{
  "n_layer": 16,
  "d_model": 384,
  "n_head": 6,
  "n_kv_head": 6,
  "head_dim": 64,
  "d_mlp": 1536,
  "vocab_size": 18079,
  "activation": "squared_leaky_relu",
  "norm": "rmsnorm",
  "norm_place": "pre",
  "norm_eps": 1e-06,
  "positions": "rope",
  "rope_base": 10000.0,
  "rope_fraction": 1.0,
  "qk_norm": true,
  "attn_scale": 0.213,
  "bias": "none",
  "tie_embeddings": false,
  "parallel_block": false,
  "extras": ["some layers without attention", "local attention windows", "shifted keys", "exclusive self-attention", "norms scaled by depth", "capped logits"],
  "init": "normal",
  "init_std_qkv": 0.0181,
  "init_std_o": 0.0,
  "init_std_up": 0.0181,
  "init_std_down": 0.0,
  "optimizer": "adamw",
  "lr": 0.000791,
  "beta1": 0.9,
  "beta2": 0.99,
  "weight_decay": 0.34,
  "lr_head": 0.0045,
  "warmup_steps": 371,
  "schedule": "wsd",
  "decay_fraction": 0.636,
  "decay_shape": "linear",
  "final_lr_fraction": 0.0,
  "batch_tokens": [16384, 32768, 65536, 131072],
  "seq_len": 512,
  "doc_mask": true,
  "train_tokens": 351100000,
  "steps": 6037,
  "dataset": "wikipedia_en"
}
Each number is 128 + 24 x the weight over its row's rms, rounded and kept within 0 to 255. Layers, rows and columns count from 0. Numbers have three digits each. The size before them is the row's rms in percent of the matrix's.

# o: layer 6 attention output (transposed), 384x384, rms 0.0313, rows 85-127, columns 0-95
# v: layer 6 attention value, 384x384, rms 0.0307, rows 86-127, columns 0-95
# q: layer 6 attention query, 384x384, rms 0.0324, rows 128-154, columns 0-95
# k: layer 6 attention key, 384x384, rms 0.0319, rows 128-153, columns 0-95
o85 079:130147153155151106134106124132091109158104113120125149147117159164078091110104128125134165098135099153091110148099133115159050148142167128192166147161118106125133144129163149088099103133121126133147130113149135146135118087137124113092124116139138083130115117109145153107105151170131138128
v86 082:087133114089101130174174133099114112110145113136067127139137124147133126125123129103115172109129137119130145122169133137094106127123142095143144146105135149162114113130078133123171110150144120139171102114100125145162132106148152114111127087142091150146103139093126082144133146104157159135
o86 087:081132126101091137174167123121098098096126168091066123131121184118109115123117152119118161109115136152127122127143160130126109141124124133131147120107106143142100129133082129119133122166138144127140111101121116173191156083139157102089144117127102131129103126122124080142127170124132153169
v87 086:077139142179151078099154151142132115132101143159140119099137132107126147130104113148118154120120175136083123168176170149164143144111106147131135144149129156074145155140106122129097136123106124083114105107103122123112110122113095095112133165137115116107117157100112146120153150120128151117
o87 083:095154126146139091125140152151129118141103137118125124096166127125109152121069109148148143131154169132062140151152192157129129143115135158167113151136131142083165153154096141151140089124092122084121108088086151148118081133137097090113108147119102141113131135094112154105156142112145144091
v88 081:117142150158174150156120081123124135090100132123167180112149084128120067173139086126121131101144145131111129112117104140097101146113131108152131114148139109119097109136177120171144114087134095133157138163148111111125153092107139132161132100160163117078116115126105140101141094126169158142
o88 086:080151154148172120124093093117133132091118124116159158140166128121102080199179114126117127085138131105118092124115112124107071146125127129159153130127182107142113097142169119168144112109127120109156117153165103109110143092121138107143133087154125106109112116140100128128127094136137169114
v89 087:149085104110092126135099114119157149177098105116109072123106156136099134090151148168122151125088143091152157118128089109103126115142118157100132112132151159124131131125132086094107140169112126132102141147138143163146157144122130120142142140108141124172142128151106145117107152115119104126
o89 087:146074109108118118159135129096165136198137128124130100134069117123136106118111099162123113135091126091155173118115098117108141101118109136119123124097173170140116142133104077106092170154124107141131119146129138137156140157092150125110144180127162146160138123139083126131119131086126099137
v90 088:182163092134087125141118135130145116151144107112139122143143144135133142098128135109122113117142126140153143155096092109107105122135091158094130131125118152102110135105135116137149143145141140155088137143105115111093078201108140143103172106134137166124135147117139113142151115140136089136
o90 084:185137091170111097127119152110150112125125115150133107133162164177133127097130119113128092135133117131142138106095076097138098124180100157109122153150110135086091128116126137147108142143151130145104138158136081110078125161116147161122171119144158140127138155125161088136147154091159085103
v91 098:124089112100108121090074138171121160148107167143132147118102127127108139118113143124152128125115102087140144139093137155114164123159104154152140112185086138093158129084146160081082120087101157101165141151175115126098115100135144135150148151140136137134148133165141153100118128106128083110
o91 097:125095121082102143107101142180121146138124150134143162114139131113137143136124122101150107129139106099152155159114154156119172131140107115143154122150102106113176177118146168121137117071103138113154145138134161108087092131110166129161120142123138143119170140134123143108123084130121113126
v92 084:138153121129159117140103165152127128095151144133169143110124105150134135118126145119146093120084124102115122113134131157102158109159098171113124111146138142142138123159130114148108138095118142137081128166110083087095148124118132127131124137144131131145140137073113124108135115146168147107
o92 084:156171100133116115155093157158106124063150128173158130111172110171131140142137111112148101119127109122142140125154149143127122156147089151103143104139135113132147133156133147167129153111122125154071134187109110097059135147116139130156111110140146124114130139083133116134146123149159156125
v93 082:132137149112114146099123145121104119092112129122141147118114116177145151095079104138139081121114146108117176127109170162177143132112115125083107153167100123138100134154105129159143143090100157115148164155100131096111118130149122132128137128147138138079136146098120142118106089097120084089
o93 091:142142140135091112116156142127111151128103133131151141082150098163149173113057114145134114127115138121121177133133151178146129133144129117106118150149098139139140127084099102158148111097107166092158161159110141096093128124123124146146122137126122152096147160076066176115121106083129108092
v94 077:141161116115110120131104067140132131131118106160149113083167107167149120142115101123112109147110169123121115152119109106131081142132091127077156130119133132117084109126141136193152151123152162173084163126095125113082098148160138147125151107164120083112139111133170108133148096147178112123
o94 082:131130112143117095107124085121182137147139112182112095120163144130152127151121137132110093132108172133128110119112079077171056152159110159118160171131139143102114115141137148176156146111141146125126129122139104089073138139122133143122136143176141096124145118110176132117124117123145122103
v95 105:131103088121104147173133091140159136134124105157121136101115114145146125140116109093170143119156126121157122137088119110090115148140125101130122103116160108167123126104129136132165112095119150170156165115101151146127095158110163162117133065113127113101107124090122132124104124151117139137
o95 076:114109078130097154144098138117138117094140123138112133129136145135139116167161106095150129094119122106178122150095102130097138126140137118137152096128150118167133103133120135154127118137141144151161143150125112134160132136113159156133111073113109126108088124110144106174108142145101111125
v96 082:135118140146189119145101123144144148134098147123149116142113128161113148132136120129161130071110124085112127171145118177123191167117108201112105132179148158105099147139125109142151135107138130078106124163164114120108110143139097135114105143151130122125167124086078155135151147143189174144
o96 086:117116112130160143189081117126103125120108112163142123121139101167126149132124096147157150131161104099118103161154149157121167167119090194090127085168165160143143123146113118121160151120146088117094104181138151128106103146119118128108098112130121130104175112110072115157152154126187151162
v97 075:129122140137123165119140118102147174110130095092124140124122128126153103057120102156124135146143132133154144085138151104123143081111134142084112122130138114127086121148124095137145136150124108142106136135128179083109164146149136108138140136124118115158146104140082146127127111123125105148
o97 082:157099127141133117107148137117165175101143113125105143117093101118151101093105106141101154136136153119161139090132107104104146093098123124095088126129166141122118100123161084141150149127136117183116128159117146092095176160139132137132152139142131124136100145128085108129130109122152067158
v98 074:135101149144139118133109137164127122102140137096144122149141141125149102133134177079147138118095114090117129170125100163130119151184124141141148121123137162114143139114129180105118086090085144141134102140145110127077126137099116145102166119152139133105131137143145133102089136109147151134
o98 077:117093131092137132134089124165128136092142116117132114119145147108159119132179140068131135126138088099128116162122090164119125173162126151120131146154123165115142162140165180126122116117092148177142117116157098127081137135133106133119160102092138130124159120155133100127102133150133158149
v99 093:130101120119136142151106120107103107113162121114129097181161122134104123122125157182112125126132103114115177156129095107154100123147125126095151166141145145162120140146106094096113152166113133126116126153131120119111137101123131121155119151120154191172155118166137120140115137111163103117
o99 081:139090135136140125133125106118124121151123129141158085158104118137124120090139132158125108132120109142136156107131110133159119124144137145077125149147152133120088146110127078097120195137125149114105099128162111095091134118121133139115158154115164145170156137168105135147106131118123110164
v100 164:102119165143132120094115174118114117120136154113147150149138159153130142134143151119104142116085127127131125115156116177098162123125124139132133165155140137097119151158148136152121111133142161074110081137172109099109155135143117143120113181197127120136123162131146125108166136127148174111
o100 057:075149158144154107128108128092107113149124079137141173147147160138158158134131161141103131118125112164106111146148159114105100148159103149173135162137143132122140158149145162152185098096141126125127090114099144130066123157132105143126159146138120143087136158141126133069153157147178183116
v101 078:075130101101159125174163124136171091105124094170107146113175135124136093140122118114133157091131107117104108186122073139150102135123154153144178128123147135129153141127114112114167118088099090137139120164120108108119153109113129111128126088148120121114118127110156127104139134140097158127
o101 085:089130114115151118146126124115132114142106115162139148101148142142104081139104149128142167118145112107095085153109098140167052143129142179119169121145148131135145118138134101109155116106089118127130106149161112130137149107135105107115115099142127089131129089127124113130122109138096150126
v102 080:144111128203114101148112126158137120136189123159106090104116109161141165129098114137145151145132091124079160100170135084194102151142118101112174150144147129149122157164144154110115164137096171124133119105108180112123107131152104135132105182115117123148141132071138108121109137098083131152
o102 084:161136135162104114153117104161132122130123133153127112109104130163122111084101055128141105144139117143110150100144165094202132139114141131107136126152123105100122171162104102129104156141115162126121133126119157126145095148154120146131108156097100126163147108100161149126113144138077083161
v103 079:138129082093127146097115145159102116136128112123131114125136095099131085143107138095125178176150103140157127144108145105157123131145136138097134126124112137096122139126118144060143093080118147131164126124139147078080062149122129145108141102143173138100135129163110127135093109161119084112
o103 083:113107123099143128082109164143109115130129128141153109149133141114130110118139096121107156147129120140158129136086127112165124125159128164105133111136135163105139152112134134077146132106124134130152121118135107098087116122153123155131169102147159102155144134197113105149131128123131068108
v104 081:113124135145122089128124112171136122125111118096120097145111145086094111146123099127151107122119120130108072129180086160143161117138132166109127096150100111132114125111143161099105135115102127084109139143157081115143138073136127124164094133091082141136136113128158146138127137127095127122
o104 082:136153137123131115111109105145111113123120098111108105130124101076088111153134102107173126140115118113112108127168092153141148114116150117117112084138103106142115134114139152089114171106125099122107161126139127110156102115144171153150072120065115122169141142117157115163129127121103119139
v105 080:113111164129140110154139082129130112135073148158099151122141177088140122159105103138164135106150102137125176185098169168160105145158144116144137138137121137158138114111128162147085176115154138084108142080133120123130092125159142123121166170117127139124142105113131169164117128102138132110
o105 084:130130143109143123135126089146129130127081166088093127100164164088145125149119156120174140114145108125111147149123176159110108152148152111166134148145126104132124111129122154141083116114121162082103137087111166126131083121139155131117154145115118133156111103089107195147127135119141181102
v106 074:104107088080059142146113144118125120124133119125107156132142161142125105112148138105108123102123136125162098132098091127059084057137168140135114134116146133163149092111152118101155111144153115146147115147153085157138143123147180134076133082172097131129136127110137132139160108163148143133
o106 081:115116108132050147165118165108145117157137165133097133098131173127156130131117174129083145119138159137146092128126094125091066100164158121127151131107115142168130097126147134109127115142156151134150127144145113132128149124121160119075124098159147118071129113127147137121150109147130142144
v107 078:155131107085069135142107148153172127109138111104103130082131114081142101065095161072134093112126134121147105153104130129144119123123097127108117142154105129158120090133136143122141117106111123178121127131107098123110081146132166132076142102164168143091143131126147112115079129137153130077
o107 083:145137090128100101113123173148153132131140125143068127090160143089133117099115163083132123105130149123151137140093096133142096099157126119128120185143103158117134106108151160145134129109117120137133150091116106109112110110119165131078118088172157120091134147118153114131106132128140101071
v108 078:142123104119132086122119136151121108171141142103095122170128146108120089125167110126103136095161104159138073160109118103113105111113154140160133124136116114126134147080142174114119121108168112136113125114149110123080107145167176155070132152146112122133120097147175147131130128152103120137
o108 082:152129122151140107122126129127135099149164144097083125153139156087091120144154148106130140107155122168108082130114105120114100130171147127180127135147112130126141145127168208096102114109124084146129148096140130118090129101158136167080129118144141119113118099128190124113133153167137145130
v109 087:088142119136117136151165090118152162120119122141101129130116150123146122145167106107170148102108134123164087131167124162091128113136134144133129091105154144188157102137081116111184083145124169124089129096149097147159138111134146155122115092099075108141103105119155117171180135143098156121
o109 092:101113119118108145151181101099164147091133114120102119144087144097144100136148129098141149115113126111155090145136139142124130124090134121131125077110135134168142098134091126105148122161146148161101133104144119137190157117137142151130130121090097122115081086133181108174133141137099137156
v110 096:081110127109130130106129126138138171107127124149163149159151179130114131144117109114130141153153116136139093150167118138159129151112125130148156130128141086058132153142127155141157146107093121116125179097114133145096130121094124138135149144114111113148134120155115107128148129171122143130
o110 099:113085134122159112098140131143156181147128120117153151111126149125121132127119125128158131144145124096133104136157099153128141136111137122152130151143141103081133133144154156121161119086081089147140170114117124154107136111126102140140114148130109097145154130142095091133153119125132123125
v111 089:124121144121094169126163109102141134109133100116108105089131120157138081103163116108133141115127132112134164128072108164150073123100109142145144118128096088119162132117119115137148148123130087203166163117127150111137119114136134120133151081161136149123115123108110137119123159111119149111
o111 095:127111120140107135095179119100113160122142120118148114102129157144129106101135145111133132099123130116132137129125084187126067136122092156138138147124104097128134129107136100125143136111115107176183147115156128101146125085133111121091150100145132140134105108132110127133119108135141148127
v112 081:106110094105072123126102136128134126138135145104135125141148175152126116108185165102113121141124111111149123144117116126115123086168123159107132117105142110146158104158191134072067137119142123093135080173177094116119149114139158151089110126160142150137132155116139125131157122145089149125
o112 087:104164121155106139142122122139116128159127148118159134116110152126137136092164145125125161147176121176129115143140133146111142097165119138130140084098132138160142136147160095085092169120142109110118114159154146109097125104134175148064143083146144158097142117146150132112139125152103139143
v113 084:129129133101173078130120105179119134143106120135170158178100120124129151109149104124136140123147121134181131175107157125125120100149107154121140143119120129092174112133119149106117132144156159104129107104189131115143129159138168118136169161119131111128150111150163137152180092096123114127
o113 089:130110120106125133137140103157143152108130106120171151171086108135149159111119094117147155168176127145164084138157157108109155113139135154088115125122110128131143140121133139098132107139109151116146112145172154131116116133132132121158180137109132111112157109156131186126168080071118154094
v114 088:103096117155123112098088119141108115136129150144156166154134148162138153157107108130112074106102139150098156105121166168146091104138110115136136149127099119119123110110138136141121125125164162087160121126137121129136096086141158144135101178163079099104148141043146164170125099132129108107
o114 089:125112137167107125115121131158141148127123131129135149107143152138154160107085126107082096133131137167107145115139134161148075116149158118127138128127093124144138163126142117125113085126161170085167140157139128123104115076128145140148077154143070108117147157064156194113104140126130103102
v115 088:137110147081134100132118132134120155088113126099120121113092119143144165117131156101134115145127141095138137144102105177099131120146122159103137116150121175113127097133146130179102113139134157154112085115148096131139139133171114144091136129137133097104124104110071128173138134106178127158
o115 090:138127151076100121149103106129168142068128115118120114104104121127138153121124142120133129175145136133156118169151125137121127153120107140075154094136116140133141119152114108168122132147124145155121087128165113146164143158140134137096141120117129125101136109123096134164150136114163128183
v116 084:131104156156176152154113145131155118100153108116176118142137123118141131124126138086143136136124141114143172145109124140131186166136116119109136133146114142124112168144125116138099160154141139121118113130156135125116128160115087133127152141111156138116169122159113109127121131104152143110
o116 082:142104133151189150138117131127126120127145076141179131162118117144141140099143097108147156146138113108159149136115101143118185129120139134086126135157150122132111146106127089114120159147143150123112110122152104103103119115107088148119177113115124152129157128159089127124131134092145148122
v117 095:155111180163126171158153147082104109096154114095098097135119152118141095098159132103106172104168135121138158094092137117125155145104168130129086139160180147180115161112133095128154156160140096161161164127114154140134141155127132146071131135127130160108115126166077120141105166155157152120
o117 092:140129171171151142137146159079093106129143114102125128135148151132131112106140147103086169083122156115139173121097113137095148122121143103160126145135189157157113142107112052137131132133160128132146156136081112133116139131122138152066174121127122180105101147170044128142130187141175161149
v118 082:154154140098134160083125117130102160097091147128139179147106110153138145135135146140123088113157099122105141091086151143115165117127078104140136116110166124123105112119152129167139128091110147170136130150108136141126157154114140118153123111119198100088105124142106131097062108128164096117
o118 076:126130181093140128096094122112103180094090124148178187115155115167133169143161124133132095119124101118104160124139148135122162127133078121107164134129145114116124105126187138164164115124087128123144109182144111129105164140117129105177118114136158105100143143112072129127103115105158110100
v119 088:156148129161139102152156107148105108108145145174107095118135119122129095108157100140121156090136143153103110141136157089129177164153127167119126118127168161170126151103085090148159152157091191122095189127097092114098086124140157136133103154116105171112104097161169108164168161136143134132
o119 095:130155145143152096141178094126101102086123130139096116153149144096096128142132128108109109084123159150105134136153150121142149152139107155159139107137158148143131127125108110163173147136097177078104175140108124114083114119165159139131139166104108171133096111155156154149143193129147141125
v120 086:148096080086126096149071137172155138132149120143130124150146161108118135124131120159163156131080103122129097114144121135116125123180134162069151125133154126191118136099146169149146124118098158130103100136131089133113165082142122119112108142117127082161151119141136112150077078121101106100
o120 087:162091083085135095149106127157183151108116143139120104091128127082137127158125123116150147164106122115120128122125138126133149123146137137071113096110147155150133142101117150129111143119077139136084142108129118137115145118142143123116085136143154063152149093132145092174100100128076094119
v121 087:108127134151123113102142092124161180149119113104138105118097138116151156141145137185147160108139112114164115165110153109128139128129124159200119146109135107126129132135132150125162141136134144110170112091132200144130109127134164124145160136112115106165125136160160145137141154112121148118
o121 097:120123128117111136117153088141133184143112111097149137124095112078174150133128126181159141095137143127158117159151170142112165107081131137190124131122108103115140127111135146119167136143108119132180105111111219119137108118151143159139164164089114117137140148172136130135127125121144117110
v122 078:127184138127161153112162117108094109130128114108129114127123095122123083164142094098117126101135105133105126158111131152172074129086117142125120119122094122132147135090079144112187101092141089183130173147108128095146114107147143122142131091138114130106123086130155172125114101130079114110
o122 084:114152144114152130078177125083098111110151116107132111147157125131092104157150142088134097104120106123120116144107104133169064169139149143130106149145094108124136142102123171116151076133109126171128155145145098096145125102172134139141133093105130104128113112131160138144123118111094163115
v123 084:113112104142138109164071143157106070118161114137114102150172118126113099137137144107082141100151139131111137147110079109148120128157138133138176131131132149127114177122134143108102163123130107136132106156137129102044117133109115132088162138167127190107139158166160091112153122138166137155
o123 093:104127119131129099143055136149103099138122154146116098122168142133108120130159144119108123097157149157093121105128091132149099129170122156118162137152118137106132151135152146123101158121112128122139128134150118103042115129134108133083176106131155159107166137184135121102147149153161159152
v124 083:123170155082129120115097125127080100114102131134132124142108119170100157135119127183106053124096138127131122098164126105153141072138141111099108127115126133132101099122114088166144127123148129095095125159109078101115158103150123116152103139130142114125111168103143147134148068128137100132
o124 089:123154157100119125143099125116097137114109158152140107112112081159116182147114139183112094152096141140112126090195121113154121103151111128069129100123107142139131103106115121132142138133133134101108132183137142108086158144132122135171102136129156121126138150098111162101166086098136107142
v125 083:130133117102130137100133093128104098121127152128102106137092093124130120085107151130131105130118147129122160164103171146134143121124138100158091152125089156165153146100100109091139138126110155122147114110095149098154081125162121096158101136127146171129104134114147186101132119068128121107
o125 086:122148123105120156114132114128063089115119161114094110130107105122114155098120137137118128112138124151105116132123165167126147121154117132121099161149078162137149134079128158097156118137088162109144136100112144128131084114161139111160106122109125150125088142109117182108150113105135141106
v126 089:141157126105119094140137117130100147136111116118112131085130106135119120149085133122126143175156169110116176156151120136131157150121107129100122128184075139099085126131099157184099129125110143130126140091143126147110105153112064110089138092122134153098142134144106069123159115134152097148
o126 094:135124101087125106141129090149116114109103153109090112106152101135133127170097150167133107169140175107125168161128126122125153145135123139127113125134107162112119093089091162175098150110122127120106144085125111145120124181086101080100129123100118150136136133140095076128153103129138123132
v127 087:101139125104158125074165149079099141144134127098104145149113129131129104124153133133127088145124149141131088125180152174179123097081140131150130133147151096081160099163121133146115068125120103108080092148135108085164177098142168103144136139152113107155092134120149158137153118123090144126
o127 073:104153162133147119100155133089109154107160132105100122126092124132109129137123155150152130155133105166105076106188187146155087114116140129152102099130126127113135114139155144135156074113137111163102090129156140115163159101151143117140135138140133103124102133107140134096122102134108140140
q128 090:147119079129151162127148109127155112143150144119162109155110115145129134158139107109127101167146120147147138114128128139123135155120131121103129130143112122118106190103171104101112153149114147132110116149116129113151168155166125135136121131147103122143120089081110167155157154136117147135
k128 100:137122140106100127112151156121133131114165140124144128187165131128120101134172138167112104130086134122121122147168057126137136120132156142112176147128129124122128129183136158127077165127148113179163084098138138130164128125134171135086120142186103120141130153104095141124122149161164121168
q129 101:133137156164078150131106130137118103108084106130112129115144120103109158135122116154134148107158086115123119148118199097133062145138117151105134093122123162132117151105116148117150117150114130125119146102113133129112091129109058122138168076106141125107138133099182137105124105100139135121
k129 088:128147079102088148119122080168141156136124099119114122141101113102125150129120128122108145131134138161110187151123161089095126113150116091083088137119158161141146121127125144100138093091095150167142134150120167127153092106093148103134148103094159134135100103134200147125112123108127117139
q130 075:148110134153130140150124058178111114123124120150179120138104067117151117141107098135097127145141126126131140130148152110122107196134086151098127098149163144113129137135178120073200151145093136138099120141125134121142121157143117116150156119141155148139154149118151113127141153120090137129
k130 078:142122104149109091125185125114162101134147126146128120121133125089128130147140104128094114127127061135117127122129104137118144102088162118120096116121120160133132103181160172088137152091153152155181121115115080108119112167099133131102115085154105088141113145125161107119144106121147110160
q131 100:147149136098143125113113117140080156085091121146110094092130124102115130114144123130113137119175110095127109128085167118111112164141133121095179142103169158124112112089124112123156129126092108132100141104080142139083106135116080125138151124096132126117121132131156117092097099098131084147
k131 111:129124119124135117104148108128135123129138113150120141083104125083168113127098118076116132145153149136129158103085158139114086119136090105123094102148160173167103111104132088102177114094125109144137173126096121108107135130123113124138155120125125146140097138137150122119094103109125121116
q132 108:103078129104151154143109129105101105101110098140105102106086111136079123170109097119133181067119151114163105141093139172133112172139133149097135093137143132167081132093157137133129128094162110136111162095135132176129095126103135106159133113095160122112149110135105136122091070115116120110
k132 121:114141128122143117085162102118122154113116125130126105112129133120087125114078111117128143135135146146109097166109115115128108170121080137110158173112174136113112142085127123116140145131112141197138181086099141140124102133080136137146159122128118133122138126158100165157082153103113113149
q133 095:110104084131178138114152094111163164127131122129135130106167139127158082151096143121109166157124157161133157123107110144094178151058143134136128164109149093156108157069100111156090113140120128146173123132137130165104098120131190130136124121128132111106117106154099131129167123120143136146
k133 096:117122121153138135156116138063131123121087096107108137109180141143153110124135097146079132130155170159176092147107123159156157181120113146155128143134171125122094143095128144137129099128153114123147098125113120145115120116110108134149137150181123108095112168135099104116101153111154158121
q134 102:153132119142175141104129122138094143089128086095152121134119138134147125106120120110126125122116119132093110097136130167083130119140148091094126151115112153104128119133117123141113101125114156077102092120142096117116108165116155122073074178108146132119125113108148133127108089132153097140
k134 093:129095114145145169104159143122120141126094135164132120102110117148141120130151139149138153111128089092154121105120125168156167114159064131112131094156127112122101129131147118116116121139143149116120142128148127071114125104095112153117133145153113125119130148102137115121125101166133114111
q135 106:108126124161101100083170126140150103143087174113123165117141134118167130101162145094154115160089126097113138155128106155125116114120107172166113098136105133123120098120133152158100118155147162090134106190119097099100141134142116151131131159145117139108141163092121135136144125109145145129
k135 105:073148144124108100120167114155095128129124152069139151184113100097122117135155164138142088112104115151100142151167117137132136120166139143139145130075089130111138148109132139184097142160130144098085089121181117118166117120140124125112137155117135141137119134115132156141195149159144131110
q136 100:089095150124134121126114151135115139128146125115137157142062130154147137114102161137118086096065140117106129120138145173121138121110148099142117139104089106140152158187102116127098120127127127100099101108157151063156140149170170153114082159139090137123152151125097124112136131147156126127
k136 115:121088125109123102114134155113170132088137142131149121164132123167148136152115151104137113120089091144129103094146074152124100085104148093124148130143150106133136116145107120137106141115121103099105092127159150097121146131182125148103120153193089057123112144073138128126157108143161131148
q137 097:145115127143185107141156078179126108129142130091151116127123126156108101132102117128135133123117127165137186128140099128156135141141117130138126111175117110095158179145173151102136189118154131145151124085147140150144120140146162139119155180122101137181123095132163114166120151139103127133
k137 092:145126122143103126100166084104108103097145158129114112091110125149110127133089097150085174117164140132131126166144132121141110127109134134111140126146149091083154166173195123093141148131126117202143128107128133137147124106096114139173171125157117128151123121150123110132131143119117106120
q138 106:135083131149124091093128099143173139136116145095149136145090158157123111111103133119143136142100157107135145119134122115090160104158115181130141157143141149073157105167147155155132138125155153134097147134152105110148125106111166093099116125126157130125143103153147128090173122145160102093
k138 103:098129174153136103111150146146114148109089118130126155172104117164106109143120146162132108089128151147092118135118115135154174127161118137112150128136164141153133120140108135130078167126163172110129153151139091118116130130145122138157134130133149144101111132120146143117152128097134111104
q139 092:157145091112152102131114112148138140136127123135147134149125176115146135120068139122150116114090114127146131112150101111136138138158137114147154144138117121125148136128095109114110092152079144144123104159114111101132112094120147132125108132176125128172134101175133107158156187104143106134
k139 091:145119103116151106147154143143137135159140141131148079130100147141159125134092089127151082113121119066115133108106104093131138123111161122154118106144095115133099116155133125140154144114092122108124103169105086134140139163126141130103095153150121151122116105154166112131138108115138117126
q140 104:096108100151133105142129168138177104128104132114148145120145144198132135112119134124122082161119178108109101162096141086132120113144151160174118130133095074130128128098118161170096115121127133126139131147159128108091108146144142139156100111176095136123122176171124156126155155116133163091
k140 098:104126128147132090154089094165160138096086097108146141134104140123112130134144139124111120088136136140136124172116100163148128086147145140121113113174111122121118181096138178153113131136188098093104119130165114141109125130135134133140098131141130121130137151122149116134155156107152168124
q141 094:157180134110141102131146107139146107170158152146115095105175137110108110087130147141122094184166141166130160153147111096162138108108134103133128110095111151130175146126103109111119092101126144149108158139100158108131070101165112139126119122128120154162119126092127160170158135130128142136
k141 103:116120131094131151123119123110127109158152124146102118108161122117148147136130112144109130143149129137129165124144112111132099147068112087101107108082123183109131117146118124085110121149150135133116141137079102147110110138129132146116147151127116152113158127126129083124118113149131145129
q142 090:113099162122128123118117130115120134153117146112120152113098142162123129153124151179089101127108122107162080101142120131067128130121145138130129139111090180092147071171131117151113123133159089086127160134128127100130135119158148138148118122142089141100108168128138102122150067150132143110
k142 107:107116152111119091121112143103121127133102149107130147170152132142129109161132174155099120122096137165140123130107115116134159083165131128157140132128127175137135124131174152160116146113163126093130096122157140099152150139157094130135101136165139134119154154100120113130173108171128153116
q143 098:106066141138153108119129131141145100119133110125095127167118136135148128100104113102154155088088163127131153120132147141133134137172098146112132138168121139125099114140149106165107148121125177125108116174151098122174118151101128119140099174146112157124159146122125127136132111118200113107
k143 084:114111125091098140114162125174143146104146172112125165147087145117141117145093135095148126092117138115094140182119117142124136117178115121131127112190078153112091151101126099125130114090138133098118076109161168113140110134123130121116160128147121127117102115156162149124152128097116098136
q144 105:155147092153116106183123118091181178138130140163120167093174118100152157112064156123173108136134104105136124090142138129123165141119136117134148145133144137138118152110092161138129133125115131125098117167121128111131163111159141163115142095155120103149127136146107148129124155113094086116
k144 099:096149143145152101128132113128147169181080135143114129086123155127134134145106163133112120111147110119116157171154137135119145139095111169175100115120113164070112098118171105158164145072136132112130090113161109132125144119118152148102170172136127087135121086123107116102139110158170110171
q145 107:102136135127126130128183167139152112155123157124090088151129144146152119154124163092120109171202148133122140134153103137158091114150156096136071121130150111148191143115139121110117135103099128135182087121097139145111120090145117143084068145131118147122124126091128094146107140164112157134
k145 108:100124136122117122125117145119084112149137146135075130131160105170137118119125118141106121131152122151134138152143159141099123144128167076136115131097075131119126135144175099115119103134115126142152102109131131156105122121130125117135133106112103150140162113127151122113148114172140136100
q146 112:126123117151127145139121124111156158140158129094145122127138137093151158109168102109147097101114116111131132130085095134133142122135120131199152131142158153156088140126129142097131143133163115131143131148138107134095132121093167135154164184157150132164177073102128153128141149112144156119
k146 100:126105127151143128110157104130161112156138120143128151114121109105147129115137125155125107091130123105144132157112135101147125161141107131140132136100173105147125119163136141150152121142076142124151095115121150130120131097128139124138151154125132100165126077110147154095144116109145161130
q147 101:149096124133139133086111157111115128137129130131092119135070135120090159144070090089147131144152144170155135101135163146137163168078150103147104124102133168119100127151094117121131132127169141123149137096102142112126139138132075110107103145128143120098119156110089131122103143118174111137
k147 102:111136128163110173122076135106083138131146141126106149126147142122090093135108105135083110101163150141117087094147179161152102143095100141130139117055096156108124152138154118099104122146145111155120133090121131110099117096136101140146141125132107125138115125107117148099080114111176121113
q148 136:089109111148133117125093105106124123126100138109138139165149140107136137118161144133139112114060138097105135109119091151080164127165140142145138154164121142147105109140149106149109120143155144064078086177176086100152149088155128133149131178187129124143140104110134150136164097104149158124
k148 082:123087130135141106119157110151150111130127148113121125137091151107120159147146137153163133108085136094114136168146118155109108133184131130122136145126126128113109134137126125124107140120149140066071091141174142097131147104151132150126147202137146110128117129114157151114153119080149138087
q149 083:166106109157107109145116093155111137150183106132131110118145159155146102121082105129174104152127136148129158152111119071164109113137071140100149145109096134110129150120108103119169148113106148218152177127117175111131127108113146130144136145125134135151085089118154140100128106106115129124
k149 128:142124118142136130112145088135106118190163145149132100090109152115142165112109092114138123108130145099142146144114145087118100166119125113130125105083141109119143116132095121130155127101123152167147164125068145135109133142079144142134159116077128111128107090136147116118064099093098098110
q150 105:120124141108138102126141110108138128096131135137098110132142169149134149133068132142104128145172159154142163127102138144128125125122153128091121150102118122129123139078139134113118090125135095108160112107118129173157129102138127142098137085152124121168129154107124119122149125134091157137
k150 102:121137129170130107097103106112143207110123106148124134160133152141138105127159120177124119146151122139125139098144115128124119090158146137108182136113142129100145066134143134124137110113085146143131124132150106149104155113167136115118145117138141108111117131111136114114147144151120106152
q151 103:114112133129125155150183146135141108113102170138133105129128111166125089127120138101095196132143123126088122105132183141101131147131111134099092138117150164108122057157102131095140113093138118148137110110132140157131153118108134103136135099093125101125074123086097120128137123104137097112
k151 096:196162138128103150123157096134133137124144095070085131149139099141110113159163133116167156132136102120144110123101134099107136114142155118134162141180144125174124105097142129097137157106093101153148082150147132119127121155110117115151131113161154169101117132136139116106130157118110135126
q152 103:138129129112158130105124137165147162148131136104137155127124143125154106126107117137086083113102136181116154099165106114137171094125089124094159112102138156127141130128096124158097115084138170130103141139136146129139180131144125126101141126152155135151148132109115127126091142140144044132
k152 101:149088109123112104104118145141153142120156140104113145196100088137110127076167150113156123136117158128161104100104097158123112110171113147097156090153115114126116136136114127134125146129106144139069169121126129100151144143098132135107124106115121081160153110126148078136109136169120099109
q153 090:166094113129135132121150116155129090115128150132154124143115127128129108166110112161124170132118077144119150141121108097164060117130120141095156173114120173123151131130102134120104115102144173144100156108113157114111105143117116097182135137106135102157113103109132159115094103120152099137
k153 100:130121103094103101138191132139122098104134127152117138138140148129103181138133111125144093137099100130154141163119119110145130108138124154092117184147137133165146110128108122166106130083130175114102151156075153116127065126128132130181145127122116102161080099141162123151122126106082128155
q154 101:110142152167154113107130108118143128107137110102125158147093159126109109149123148134176095141118127098124105117132152129120139123129154184106125124136162112090124120116156141140135139131138105135132129148125067105137148183086095106139114115100172107085092168109091126066139115147140129138